From a checkpoint of a small transformer trained on Wikipedia: rotary positions.
Each number is 50 + 10 x the weight over its row's rms, rounded and kept within 0 to 99. Layers, rows and columns count from 0. The size before them is the row's rms in percent of the matrix's.

# up: layer 10 MLP up, 512x160, rms 0.268, rows 264-285, columns 0-159
# down: layer 10 MLP down (transposed), 512x160, rms 0.218, rows 264-284, columns 0-159
up264 096:46 57 67 35 47 49 36 43 54 50 51 52 52 43 48 45 42 44 56 56 42 54 50 54 65 44 56 66 61 65 51 54 47 36 49 42 57 44 44 49 42 29 42 43 66 55 60 46 72 60 35 52 58 45 76 54 36 40 59 39 54 66 39 37 49 64 40 62 52 40 41 58 64 66 59 58 44 52 45 62 72 39 49 55 44 45 51 51 50 64 61 59 28 44 42 56 43 50 34 60 38 42 33 39 61 56 48 53 54 36 40 51 46 36 50 45 44 49 66 34 56 50 36 66 47 57 31 55 30 44 41 53 42 62 47 38 43 51 46 61 67 51 48 44 48 48 51 60 43 60 45 48 67 58 47 51 67 57 67 76
down264 090:51 41 44 50 54 42 46 51 42 45 44 47 69 43 42 55 58 61 47 45 73 50 41 51 53 43 63 71 52 55 62 47 55 33 39 52 26 45 44 41 57 70 53 56 33 61 69 52 43 48 43 55 70 29 65 30 44 55 64 47 54 62 41 43 34 56 33 65 46 64 56 55 56 53 37 67 52 58 62 41 60 50 40 60 44 53 38 60 38 66 51 43 40 48 39 52 51 45 54 71 74 55 56 48 45 45 49 51 55 44 48 62 51 41 65 48 64 48 48 53 49 48 49 67 39 46 47 29 52 55 37 33 44 42 49 63 39 72 60 47 59 44 62 59 54 55 64 42 61 51 44 38 64 49 49 53 63 38 48 52
up265 100:53 48 58 47 56 62 49 47 35 38 49 36 41 55 54 50 54 56 59 59 35 46 52 53 41 42 55 35 51 54 56 54 51 48 57 45 53 42 46 60 41 44 59 36 57 53 48 55 55 45 52 50 30 43 43 31 42 54 48 45 45 52 45 55 41 54 41 56 51 44 61 81 32 39 60 44 47 67 44 54 48 51 34 46 51 49 47 63 44 44 56 54 55 45 35 55 67 34 40 61 58 55 75 47 66 31 51 67 56 36 47 75 44 68 40 60 47 62 45 52 42 52 59 62 61 43 38 53 47 60 39 45 68 49 51 50 58 61 29 45 47 67 65 53 66 25 44 66 57 51 54 46 38 28 48 25 40 58 46 50
down265 106:42 22 45 54 53 48 39 68 42 40 48 44 55 46 43 41 61 52 54 30 48 33 36 51 47 47 59 51 43 54 38 75 38 66 59 43 34 44 54 54 43 41 45 43 39 56 50 38 55 44 58 44 65 46 32 56 46 48 33 45 69 40 51 41 59 50 43 54 49 49 50 49 51 54 48 47 57 62 43 53 34 35 46 53 39 44 49 37 57 46 42 40 53 61 54 57 43 51 42 45 65 52 35 55 53 46 51 72 50 64 58 31 55 45 57 57 46 69 49 55 68 55 69 56 37 37 56 44 49 47 49 56 49 27 53 36 60 74 37 60 77 52 68 59 31 59 53 47 51 42 50 43 47 70 35 44 59 47 47 51
up266 091:72 42 58 59 55 60 74 52 62 43 39 67 50 62 37 54 57 62 39 49 55 45 42 57 42 50 47 55 18 49 57 55 40 35 61 67 40 36 39 68 51 43 58 52 60 54 69 48 65 65 60 48 49 54 54 50 47 66 68 60 37 54 64 37 45 45 48 37 47 55 57 47 43 56 60 38 74 53 44 42 31 49 66 36 59 44 51 48 66 56 58 57 63 44 42 43 41 39 53 54 52 43 48 52 40 55 53 53 46 54 53 51 55 69 49 54 38 40 63 46 43 36 33 37 46 50 56 51 54 43 52 44 49 44 39 63 39 37 37 39 53 61 53 43 42 50 57 37 63 37 45 43 34 44 35 46 57 72 47 43
down266 091:38 43 56 56 38 72 52 54 62 65 52 61 50 46 52 53 40 56 53 41 30 72 40 49 54 45 76 63 52 54 47 40 41 64 38 42 46 53 55 54 47 37 57 63 41 47 53 56 38 32 40 58 55 35 37 42 58 56 44 60 52 47 44 68 50 50 46 55 56 27 51 47 64 65 69 58 56 43 59 54 39 50 52 43 56 66 50 51 52 51 51 43 26 62 65 55 47 54 40 57 54 51 65 58 45 34 53 47 59 61 55 57 50 72 45 63 59 49 41 55 68 49 52 73 59 49 51 76 42 63 45 47 49 49 50 69 45 43 49 58 40 60 39 36 52 49 41 57 50 63 72 47 63 46 59 65 60 54 44 39
up267 094:60 45 37 45 42 56 44 50 53 48 54 44 37 39 66 46 62 34 46 39 31 59 47 47 63 29 42 69 69 50 54 75 50 40 34 44 54 65 46 55 49 59 50 48 44 30 47 59 58 32 52 45 51 54 51 48 58 70 59 58 62 41 55 46 41 46 38 43 49 46 52 64 45 61 47 39 68 47 43 53 44 61 61 43 49 34 58 49 51 41 42 51 44 59 47 54 48 57 50 52 40 52 42 45 56 31 50 63 60 43 41 43 60 54 50 55 59 56 32 73 49 73 54 50 44 53 48 23 50 42 58 55 46 51 59 69 43 63 59 80 53 35 67 57 61 67 45 46 39 45 45 44 39 70 54 49 56 50 55 53
down267 101:69 58 60 51 39 49 43 39 61 41 53 40 44 42 51 61 45 63 45 34 58 59 43 61 61 50 51 51 47 44 59 35 36 53 52 53 73 55 60 39 48 19 52 32 50 41 35 55 27 65 60 60 63 55 56 54 55 47 45 34 53 46 48 74 47 49 65 59 49 52 49 33 45 43 48 38 55 53 37 62 44 38 47 36 33 49 46 45 59 29 47 47 70 39 64 55 66 54 50 52 63 47 55 49 42 64 58 40 51 40 55 48 56 41 55 48 43 40 63 55 41 53 48 52 48 35 50 69 28 74 59 40 45 46 48 40 40 51 36 62 37 51 54 42 42 54 47 56 50 60 51 55 66 63 47 70 45 59 54 58
up268 101:59 48 44 54 64 46 52 42 45 43 44 60 71 51 37 57 39 53 57 54 41 40 56 79 26 67 58 37 53 45 29 65 46 50 48 41 53 54 59 52 58 43 62 54 47 49 27 59 56 51 46 42 37 52 46 39 52 63 60 36 54 59 75 46 53 59 53 35 50 41 53 52 49 57 48 57 58 35 52 51 54 61 44 58 33 45 54 53 56 48 50 42 56 55 25 61 47 45 64 57 45 48 31 41 46 40 59 51 43 59 49 54 58 55 62 50 51 51 32 44 63 51 43 49 48 40 71 56 40 48 69 46 56 44 35 71 61 43 65 45 41 55 49 51 42 50 35 40 30 54 53 53 66 38 56 53 27 69 38 45
down268 102:65 42 57 58 58 42 29 59 49 50 48 58 50 67 58 61 49 47 40 45 49 60 58 54 44 51 58 52 37 56 23 43 51 54 47 33 55 54 69 47 63 35 33 49 44 66 29 64 44 50 56 47 55 49 37 45 59 46 41 38 53 45 66 51 41 57 32 81 31 59 49 48 55 59 52 32 52 34 61 54 57 52 42 58 59 44 58 59 52 60 63 51 58 60 53 59 60 48 53 45 60 74 34 46 53 36 69 51 44 52 37 49 45 27 39 60 49 51 46 36 63 47 39 43 41 46 50 57 51 40 68 48 43 49 45 53 50 59 61 52 43 44 49 66 46 47 46 30 25 33 39 51 37 50 56 53 52 46 48 46
up269 092:17 57 43 66 55 42 56 51 39 46 48 62 64 36 43 61 49 54 39 53 50 44 49 52 34 68 60 53 62 54 32 42 54 48 40 52 42 47 45 57 44 62 66 57 41 57 33 57 56 20 27 46 62 48 37 59 30 41 40 48 43 58 50 58 44 49 39 53 37 43 46 44 62 35 70 41 57 30 48 77 55 46 47 52 44 59 38 69 53 51 52 61 40 55 50 33 43 45 53 53 28 47 56 53 47 46 48 60 67 42 44 61 57 49 45 74 46 46 55 43 64 51 48 40 53 49 50 54 55 57 47 55 54 63 48 71 51 50 56 61 41 43 43 51 65 63 39 59 58 50 55 54 45 58 52 65 49 57 45 43
down269 088:36 58 65 43 61 52 43 58 37 35 68 75 47 50 68 53 56 47 53 48 46 35 65 48 59 53 47 65 54 54 55 56 53 42 58 55 49 46 67 43 44 41 58 60 30 37 51 37 53 46 36 43 46 37 63 49 59 44 26 34 52 54 48 62 45 42 48 46 44 39 57 44 80 35 45 48 66 55 51 61 63 33 39 47 54 70 36 64 44 60 48 42 56 62 40 48 45 38 59 39 47 48 58 50 42 48 36 49 53 58 35 55 40 61 39 55 56 71 39 49 35 66 56 53 52 53 55 40 65 47 36 50 52 64 40 66 44 46 35 39 43 49 55 40 62 47 49 44 56 71 50 48 53 46 47 43 50 27 60 43
up270 096:52 53 60 44 52 40 48 68 65 48 52 39 53 54 42 42 49 55 51 43 42 47 47 34 49 55 59 63 45 47 42 57 71 54 40 62 54 70 57 42 62 53 67 60 51 33 43 64 63 54 51 44 61 67 34 53 24 40 30 58 38 32 44 46 62 42 60 55 47 60 43 45 46 43 31 41 52 48 50 60 46 60 63 33 67 53 43 49 70 45 49 63 42 47 43 43 48 62 55 45 36 59 46 51 54 54 59 36 44 61 41 73 70 39 57 38 56 48 39 53 38 51 41 48 51 71 34 62 58 43 53 51 60 75 44 38 59 56 59 54 39 45 52 46 50 39 51 41 54 33 47 57 59 40 39 59 55 49 60 67
down270 098:66 41 47 46 51 36 65 56 38 52 54 41 58 61 44 69 37 48 45 40 47 63 58 37 36 79 56 44 59 55 48 32 56 38 28 55 49 48 34 53 41 33 62 41 52 51 37 42 49 42 53 64 49 43 46 67 37 37 35 70 35 56 63 44 53 44 55 46 51 32 49 61 70 48 57 62 58 57 32 51 32 54 58 59 64 45 47 64 55 61 55 44 40 43 43 56 55 45 52 61 39 62 53 55 39 48 54 53 37 59 43 52 52 37 48 72 54 56 67 52 68 51 50 54 53 48 58 74 61 49 52 45 45 50 62 43 63 48 65 45 47 48 48 50 56 38 44 62 55 57 53 34 40 55 63 65 66 52 56 60
up271 092:46 45 56 68 44 50 46 70 43 52 39 44 48 52 39 72 48 56 40 67 39 55 61 41 32 63 62 49 56 66 52 56 47 50 59 57 59 47 49 41 46 53 41 51 59 50 45 72 45 44 57 49 56 45 51 58 39 56 31 61 56 52 66 59 55 57 47 44 72 55 30 49 41 54 56 57 56 51 59 57 42 57 59 50 56 51 52 68 29 43 58 53 44 62 60 53 43 43 56 33 57 24 56 54 43 55 77 46 58 59 46 57 56 62 47 56 55 29 52 75 48 29 26 35 62 58 58 56 54 48 50 57 53 44 43 65 64 55 33 40 49 45 29 53 57 52 50 42 55 36 57 58 52 49 55 40 53 69 50 57
down271 099:54 29 61 67 66 68 58 48 43 46 48 57 57 51 63 62 48 47 37 47 63 31 56 57 50 49 47 55 50 49 56 46 42 60 50 25 62 71 33 37 48 50 60 58 55 54 69 62 42 61 57 56 44 48 60 41 43 32 08 59 44 37 47 61 49 43 47 47 59 60 64 49 54 42 58 48 56 54 62 58 41 55 42 52 42 55 47 54 40 56 67 53 55 56 50 40 31 67 49 53 53 46 38 48 52 55 45 43 44 51 51 44 45 52 51 40 79 56 47 59 44 60 46 46 45 61 42 77 39 64 55 49 54 27 41 64 48 35 55 37 44 47 43 52 55 58 39 54 50 42 56 58 44 58 50 46 58 60 65 42
up272 105:46 52 58 57 54 44 45 56 29 52 65 39 53 67 54 46 69 42 51 50 60 51 58 46 66 57 46 54 56 60 47 49 57 64 58 62 53 60 55 50 44 58 57 33 59 46 56 58 47 55 36 45 55 36 41 42 62 56 41 45 45 60 37 49 51 27 58 60 37 88 47 36 32 32 43 41 40 54 50 50 36 39 50 48 37 48 32 54 60 48 37 66 37 53 55 45 45 33 61 43 53 54 58 36 42 54 40 48 55 43 32 34 56 51 59 62 37 62 37 56 40 58 30 57 45 61 46 42 52 53 48 46 44 38 37 38 53 39 62 70 36 66 48 48 67 55 59 54 56 62 59 51 57 51 39 48 63 42 47 41
down272 103:53 51 55 58 49 63 40 39 56 42 35 67 55 46 67 55 54 30 51 39 49 51 43 50 59 45 54 32 58 56 40 43 38 54 28 48 72 47 55 43 51 67 37 50 63 49 50 52 50 40 57 60 40 50 42 49 39 68 52 47 36 55 47 55 44 56 40 40 61 48 35 62 45 48 66 38 43 82 47 39 72 48 52 56 53 61 57 40 46 46 54 52 61 42 45 51 60 43 43 57 49 56 53 53 46 36 38 65 58 50 47 53 36 52 53 63 52 52 41 60 41 34 38 57 61 40 57 67 34 56 45 37 54 75 44 64 38 35 55 61 39 56 34 52 31 59 35 68 41 45 36 57 60 60 57 49 46 38 52 36
up273 092:56 45 66 68 45 51 35 46 44 62 54 59 45 58 48 47 42 50 43 60 54 56 47 65 45 36 60 51 48 36 47 46 71 45 44 54 60 49 51 74 41 48 53 43 34 58 47 61 55 44 36 49 56 42 35 63 59 55 48 54 49 66 45 36 39 57 62 50 63 55 34 49 55 42 47 43 52 50 38 52 43 56 69 51 54 51 34 56 64 75 49 60 49 37 58 42 37 35 60 49 37 60 55 50 33 46 48 60 60 44 50 45 54 47 54 56 43 47 46 46 56 50 41 44 45 31 65 60 43 41 29 46 43 27 58 45 32 34 65 59 48 64 43 25 27 56 48 66 46 31 41 53 61 69 53 62 59 43 52 56
down273 092:44 37 50 38 54 57 33 73 59 58 67 68 41 48 50 53 60 46 53 52 64 41 47 41 52 39 57 49 47 35 52 42 42 54 46 63 44 46 56 41 41 79 51 43 60 53 68 49 56 53 51 52 49 62 44 66 43 68 52 56 51 59 56 49 47 48 50 43 51 52 50 47 51 42 53 35 58 49 47 42 53 55 63 59 47 74 70 74 61 47 45 56 33 55 50 58 70 49 38 55 49 51 58 42 33 55 60 42 36 58 54 46 46 45 49 55 46 61 29 46 47 66 33 37 63 63 35 46 53 65 47 59 50 43 49 54 48 45 48 55 48 36 55 50 40 62 70 47 66 56 25 39 34 55 59 40 28 62 41 62
up274 097:51 65 50 49 58 64 30 55 43 56 42 39 53 47 48 47 41 36 45 47 45 23 59 60 37 57 61 40 44 50 45 52 45 56 51 48 54 42 47 49 61 61 57 42 44 46 64 60 45 67 60 48 45 26 66 43 46 38 48 51 65 62 50 42 55 50 43 54 36 52 36 68 49 57 50 30 55 42 49 32 46 44 74 44 58 60 55 45 54 52 59 39 50 49 36 58 40 45 42 37 33 43 55 56 41 57 48 52 53 41 34 55 64 46 65 29 45 48 43 48 59 59 57 66 55 59 49 56 41 44 42 36 63 67 79 56 26 56 24 48 56 50 46 68 58 53 69 45 57 59 50 62 40 46 52 39 51 55 47 56
down274 111:45 34 56 60 60 63 52 43 47 51 38 48 63 62 61 39 44 54 54 42 59 53 54 36 60 42 37 64 50 42 53 53 35 48 36 60 48 51 64 52 60 55 73 55 65 49 71 45 60 52 39 44 58 46 44 52 52 35 57 52 56 51 56 56 46 69 58 42 46 52 63 41 58 54 52 39 55 43 45 48 54 57 56 48 55 51 54 56 50 44 39 33 37 37 54 55 41 46 75 50 49 43 57 43 40 39 67 47 34 47 45 64 33 46 47 39 40 61 60 44 36 59 56 44 53 32 38 23 64 50 80 61 48 56 29 51 52 51 41 45 61 22 58 48 51 53 49 47 44 41 52 52 32 27 40 49 66 65 54 46
up275 103:48 41 58 49 54 55 48 44 50 55 61 49 36 42 54 50 74 38 45 23 55 41 59 58 33 48 47 56 65 42 21 45 48 47 37 63 51 51 31 55 60 46 67 57 46 47 52 42 49 38 56 54 56 45 54 47 75 58 47 58 47 45 40 41 43 57 37 41 57 55 49 59 53 36 39 51 65 43 50 44 37 46 54 41 65 44 32 70 51 44 68 42 54 58 46 72 52 59 54 43 56 43 45 52 48 61 67 48 67 42 52 25 55 52 53 58 40 55 43 47 43 45 43 58 57 73 42 55 51 54 42 46 71 50 55 42 53 57 60 52 50 43 57 54 46 60 71 29 71 41 56 64 51 53 70 45 37 44 42 53
down275 113:40 49 43 38 39 50 35 42 54 47 61 52 45 30 49 30 46 45 38 50 67 61 49 56 67 46 54 68 55 47 48 42 57 49 45 46 61 53 49 44 46 59 57 41 43 53 71 50 43 77 48 36 64 35 61 57 58 43 31 53 56 57 59 46 48 53 52 56 57 45 77 58 59 60 43 44 38 55 51 54 33 40 33 66 69 56 56 50 42 58 62 50 45 62 39 53 38 49 38 66 41 46 43 40 35 53 55 28 50 42 47 62 38 53 27 49 31 40 48 55 35 70 69 55 46 34 57 52 38 44 57 45 44 41 54 42 41 53 45 69 43 52 50 40 46 53 56 63 38 59 36 53 51 56 38 56 48 35 48 52
up276 100:57 48 39 44 53 58 49 46 50 52 45 54 44 54 29 42 44 48 46 47 35 60 46 57 47 60 47 39 69 50 64 44 67 54 60 60 35 50 69 41 65 34 39 32 47 36 62 68 59 55 38 52 58 50 47 57 51 46 31 36 55 48 57 52 46 47 62 55 22 51 57 46 51 39 50 51 66 57 39 54 60 61 34 41 58 65 38 55 57 56 46 58 46 58 45 38 57 43 46 61 44 51 56 67 44 48 53 65 41 56 21 55 42 61 43 52 48 56 53 35 39 42 40 58 48 47 52 47 46 44 45 57 17 46 47 62 59 53 31 46 72 45 36 61 50 40 45 36 51 43 62 49 50 76 41 47 52 65 47 52
down276 094:40 55 36 46 38 47 65 56 43 60 35 40 60 57 51 50 62 56 44 48 51 64 49 61 53 40 60 39 54 44 39 57 45 32 33 44 59 46 51 52 38 51 38 37 28 54 51 42 55 39 31 50 52 44 71 36 58 69 17 35 52 52 50 53 30 58 46 47 53 52 56 64 47 52 63 67 47 39 52 51 58 59 44 50 61 50 56 56 42 51 54 56 41 41 61 58 49 36 45 47 50 49 42 36 69 64 47 55 44 64 36 60 67 48 50 67 80 61 53 47 53 49 59 38 53 43 50 55 40 43 54 50 34 60 54 67 48 32 39 50 68 67 38 56 39 56 49 44 49 57 49 44 73 55 56 63 51 54 54 38
up277 091:63 37 59 48 38 54 54 54 61 57 37 26 53 53 54 52 73 50 37 49 62 47 35 64 61 32 44 46 49 52 35 48 65 56 20 43 59 54 65 42 46 54 45 42 30 43 31 38 74 39 56 48 68 48 37 48 44 47 67 58 58 50 50 47 63 48 52 53 43 50 44 48 60 62 61 53 50 41 40 55 45 53 42 57 36 40 59 56 38 57 67 28 39 43 58 43 69 55 46 69 50 63 49 53 62 37 58 36 62 42 56 44 55 51 47 62 49 54 56 55 52 56 45 48 60 47 70 36 55 44 73 55 43 53 39 59 52 35 46 47 42 49 55 49 58 60 64 52 41 39 48 51 35 54 41 41 41 35 55 51
down277 105:44 40 54 56 42 49 69 38 66 39 42 50 58 57 63 48 24 68 39 45 44 49 45 38 42 51 58 54 40 51 62 52 30 40 56 60 46 59 47 57 40 43 65 43 50 46 52 40 41 50 63 49 54 65 44 27 41 48 28 51 69 63 70 66 75 52 56 50 42 60 56 53 67 47 37 45 39 36 48 37 49 42 53 35 43 57 53 49 33 63 47 58 39 62 44 60 61 31 69 69 57 51 41 52 29 37 53 44 42 40 50 55 55 55 51 47 63 56 55 41 46 46 49 70 39 66 57 39 50 51 47 57 43 55 40 49 60 48 63 54 45 53 50 49 45 43 47 51 54 55 35 60 70 43 51 52 59 54 30 53
up278 100:32 47 42 46 40 61 59 57 40 67 17 49 49 56 48 53 78 64 55 46 53 60 57 50 42 55 57 50 48 30 45 51 47 38 40 55 52 54 40 66 63 48 40 42 50 51 58 79 52 48 58 35 64 47 39 34 62 38 54 70 49 49 45 35 52 23 56 53 42 48 45 49 53 55 59 44 31 40 43 35 59 40 41 61 24 65 47 34 61 45 41 40 35 59 56 51 56 38 51 49 35 47 47 63 34 72 51 51 59 58 40 40 46 48 55 37 60 55 51 45 55 53 46 50 58 42 39 49 63 49 40 47 50 62 44 65 42 57 56 45 42 58 51 51 57 45 55 56 54 42 55 59 55 63 54 38 45 65 48 43
down278 097:52 53 50 35 60 45 56 32 30 33 32 55 43 50 47 40 42 47 59 54 45 51 46 23 36 67 52 49 48 58 54 44 30 59 54 51 59 53 48 48 51 54 46 32 54 55 54 58 61 56 40 46 62 56 54 45 56 48 34 37 50 34 27 36 50 65 59 50 48 46 46 62 74 46 51 60 51 38 53 43 47 61 40 51 30 48 42 61 53 52 37 52 64 67 41 50 49 56 50 44 55 54 55 50 61 50 43 57 46 66 40 48 31 55 45 35 57 47 51 54 46 65 35 53 53 58 53 45 50 37 52 62 20 58 59 53 56 54 35 61 48 41 61 59 45 30 55 61 61 42 56 56 66 50 64 25 48 67 38 43
up279 106:32 44 43 62 83 47 40 47 43 47 29 51 56 43 48 56 67 68 55 55 42 68 56 49 36 60 65 62 23 34 55 56 57 57 49 56 59 48 48 45 37 42 27 48 42 52 58 59 35 60 19 49 40 60 59 41 47 48 57 52 45 66 49 34 56 48 48 65 39 48 52 49 45 53 45 52 31 57 43 53 41 50 45 55 62 46 54 43 61 29 47 51 47 51 51 50 49 60 55 52 50 44 49 49 40 62 48 47 69 49 65 46 59 45 59 61 41 31 32 52 54 41 63 51 50 38 54 42 35 45 43 54 52 51 61 58 40 41 46 62 43 61 38 60 46 66 58 56 39 49 62 35 61 40 61 60 59 48 62 62
down279 101:32 47 50 52 56 56 62 52 48 73 39 52 36 40 54 51 57 60 52 50 55 64 65 52 34 56 53 55 28 48 48 44 54 45 51 63 53 55 54 49 39 24 43 59 36 49 45 46 35 59 44 57 54 52 63 46 56 50 66 70 55 31 42 47 48 45 51 48 34 56 57 56 52 46 48 41 41 57 52 53 49 58 53 53 58 66 66 54 56 35 55 52 51 44 36 52 50 77 36 51 51 52 57 41 42 50 38 54 70 55 42 66 49 41 59 41 50 34 35 42 76 54 52 65 44 57 49 42 24 43 59 46 52 63 46 55 63 35 63 55 73 64 48 50 42 45 51 54 43 43 55 35 49 51 44 39 56 53 44 82
up280 101:67 58 59 60 59 54 47 55 51 50 53 44 33 48 52 49 60 42 47 53 50 49 49 50 30 52 41 56 39 65 33 41 62 45 41 51 25 56 44 48 59 39 55 55 55 55 36 57 56 54 56 52 63 57 49 33 52 53 44 46 48 51 51 64 36 59 59 63 59 22 40 56 35 61 51 44 54 46 46 42 54 39 65 42 44 35 41 67 71 56 33 38 63 52 54 40 50 62 50 58 43 53 47 52 22 50 42 67 53 52 39 37 56 35 54 57 44 44 47 48 44 69 48 63 56 55 54 49 53 61 48 48 57 64 44 40 48 36 50 46 54 55 47 22 50 44 38 28 65 30 54 63 35 26 58 53 42 40 50 46
down280 092:39 50 47 51 58 37 57 45 58 58 46 38 53 43 49 28 44 42 39 80 42 46 51 53 42 50 62 46 59 50 37 38 62 71 45 34 35 40 49 57 48 48 51 53 62 37 43 48 47 61 43 56 37 31 56 52 55 47 44 57 32 41 42 51 55 56 42 43 52 42 49 40 55 38 55 64 53 50 46 38 59 71 50 41 45 63 53 29 42 60 54 55 52 50 51 43 42 44 35 52 47 54 46 74 48 38 56 55 61 51 46 32 67 53 49 42 52 69 46 66 49 78 56 38 45 62 63 45 65 54 40 54 43 55 49 45 62 42 48 63 48 58 40 49 24 54 25 41 63 64 60 47 59 64 51 63 37 47 44 46
up281 099:51 39 54 49 58 52 53 56 65 53 49 40 54 44 64 53 49 34 57 52 45 66 51 47 51 49 59 67 48 53 32 55 59 50 47 60 40 61 48 39 48 38 49 57 58 46 56 47 52 52 45 47 53 60 41 53 49 59 62 46 70 44 64 35 39 43 66 49 61 44 37 43 51 31 53 52 46 59 72 54 31 48 41 62 71 50 47 63 70 41 53 28 37 37 55 42 51 44 49 64 50 44 56 48 47 48 49 49 32 66 66 42 57 53 47 50 52 55 77 37 71 58 51 36 62 40 63 41 51 50 37 43 63 61 38 45 56 34 39 34 35 22 60 41 45 47 48 48 49 39 45 51 59 49 66 42 67 47 54 31
down281 102:36 58 41 49 61 40 51 49 55 61 46 65 62 64 38 66 54 48 62 64 50 43 58 27 62 44 46 51 59 43 31 44 38 38 58 53 40 60 36 55 44 47 59 53 44 60 61 60 49 47 61 53 54 58 62 47 55 34 49 59 27 57 66 49 26 51 41 28 40 36 55 56 65 53 46 46 61 37 60 37 44 61 45 49 58 46 53 78 43 61 49 54 51 40 51 41 53 58 51 44 55 50 43 58 52 53 40 55 49 64 47 62 37 70 36 59 47 56 59 35 39 57 53 35 54 70 57 30 46 41 51 45 51 41 64 62 45 53 43 48 57 51 41 52 54 58 66 67 57 46 49 52 44 54 29 45 67 69 61 48
up282 097:45 42 48 41 45 44 44 38 58 44 42 48 52 37 60 45 28 46 25 49 32 39 60 30 47 48 38 50 63 44 53 62 49 36 56 54 42 61 43 46 56 54 49 55 68 50 55 74 69 63 46 54 58 65 54 49 57 71 63 54 43 49 63 57 51 42 55 32 45 41 40 41 55 59 56 37 44 66 47 53 40 57 45 50 46 43 57 55 59 44 44 31 55 33 34 62 38 55 44 51 31 60 48 42 38 35 63 54 48 70 48 55 53 58 37 59 50 57 60 42 52 53 53 53 62 54 51 49 52 36 53 53 34 68 54 56 67 56 51 48 55 59 63 37 69 56 59 26 39 51 41 62 61 29 57 59 46 37 56 46
down282 098:63 64 31 50 60 33 47 48 43 47 46 51 72 49 49 47 46 48 38 36 54 36 49 52 57 49 42 68 48 64 43 51 44 43 68 48 48 52 35 65 54 54 54 49 61 53 78 50 46 63 39 45 53 49 30 59 33 57 63 54 50 59 36 56 49 47 48 57 56 45 49 45 44 34 45 37 44 41 40 37 61 35 42 34 42 58 58 38 39 36 38 71 32 51 58 54 52 51 50 43 35 49 43 66 47 46 67 61 53 43 53 50 53 54 52 58 52 36 44 59 53 54 33 37 61 52 39 60 54 37 57 49 67 42 51 37 45 43 28 69 62 58 57 34 64 66 50 61 40 57 30 58 40 48 49 59 67 51 56 42
up283 100:24 52 38 55 54 47 32 54 38 58 51 62 41 40 44 20 59 58 52 51 55 40 47 74 52 72 36 73 56 75 55 53 54 60 34 39 37 48 50 58 45 57 41 51 52 42 32 45 55 40 51 31 46 53 45 39 51 59 46 46 59 45 60 56 50 62 46 56 42 61 48 45 42 61 44 60 49 57 40 47 40 63 50 41 50 53 27 53 54 63 47 58 56 43 52 45 31 66 49 47 44 46 46 52 54 64 51 53 54 42 42 60 62 64 66 33 54 53 60 59 38 58 36 50 45 44 31 57 40 44 59 46 62 36 57 33 60 51 57 53 46 57 42 36 59 56 41 57 58 45 62 58 40 36 60 38 33 57 56 36
down283 100:57 49 56 55 54 29 56 53 52 49 54 50 35 51 71 66 52 49 60 62 46 58 43 43 41 41 33 35 42 40 52 52 56 68 42 49 37 55 38 33 55 24 44 52 48 68 58 42 54 60 51 43 78 50 48 56 49 57 59 33 32 53 51 61 50 57 38 48 51 60 55 50 73 53 49 37 67 53 49 49 64 30 46 64 56 65 61 44 53 51 48 52 45 41 55 60 45 45 65 60 54 49 53 63 44 43 42 63 37 52 58 62 44 48 40 40 62 48 37 51 68 44 59 61 49 40 44 51 65 51 72 38 52 40 56 46 47 56 50 41 65 62 44 45 59 51 65 32 63 51 45 35 79 57 42 46 60 51 58 48
up284 098:56 49 58 58 53 59 58 59 53 49 54 45 41 38 42 54 57 44 53 54 51 46 57 42 45 54 42 36 52 49 41 45 70 43 49 52 54 41 45 66 73 59 59 63 49 52 54 38 49 51 38 69 38 39 45 51 41 41 77 56 60 39 39 57 40 23 61 43 48 51 28 54 57 64 65 60 73 41 26 42 32 40 46 57 49 55 52 44 32 43 55 55 47 75 64 60 45 46 32 41 32 45 37 47 42 51 51 48 36 36 41 46 48 62 49 56 49 54 40 45 41 54 48 51 65 32 44 40 37 42 65 51 52 49 61 48 55 51 47 45 39 68 45 45 39 48 46 38 60 53 58 42 52 30 63 36 45 65 55 53
down284 099:56 57 62 52 61 33 50 46 43 47 60 62 57 35 58 36 63 60 54 45 49 46 62 59 44 38 48 66 54 38 35 36 62 56 45 56 48 37 56 51 62 39 60 50 71 50 62 55 56 53 58 43 56 57 38 58 60 54 63 40 40 43 58 50 36 56 56 68 55 47 55 47 80 48 57 42 56 46 69 25 56 40 65 34 68 52 50 45 42 54 60 68 51 49 42 41 48 55 49 35 54 37 57 50 61 56 36 44 45 63 56 57 54 54 51 37 50 34 47 45 50 67 40 54 43 37 36 38 64 41 30 41 61 44 53 61 58 28 49 48 45 47 36 58 59 49 39 51 50 65 54 48 54 50 64 69 51 35 37 60
up285 106:55 39 46 42 50 43 64 61 38 52 48 78 65 60 37 36 43 40 52 47 43 59 50 38 66 52 70 71 55 41 54 50 49 51 46 57 56 52 63 68 55 56 53 51 40 41 48 44 58 66 59 43 58 46 58 44 55 51 67 56 31 48 62 54 43 57 36 60 37 59 44 47 46 40 34 45 54 36 52 57 41 47 54 49 44 45 46 40 59 60 41 51 50 43 54 49 48 51 28 31 41 66 57 34 54 63 47 65 38 60 46 51 43 29 41 49 35 52 28 50 44 44 63 62 62 43 69 63 43 45 53 58 55 33 36 45 63 45 58 64 22 46 54 51 54 47 43 50 43 43 29 43 66 42 49 46 49 61 48 63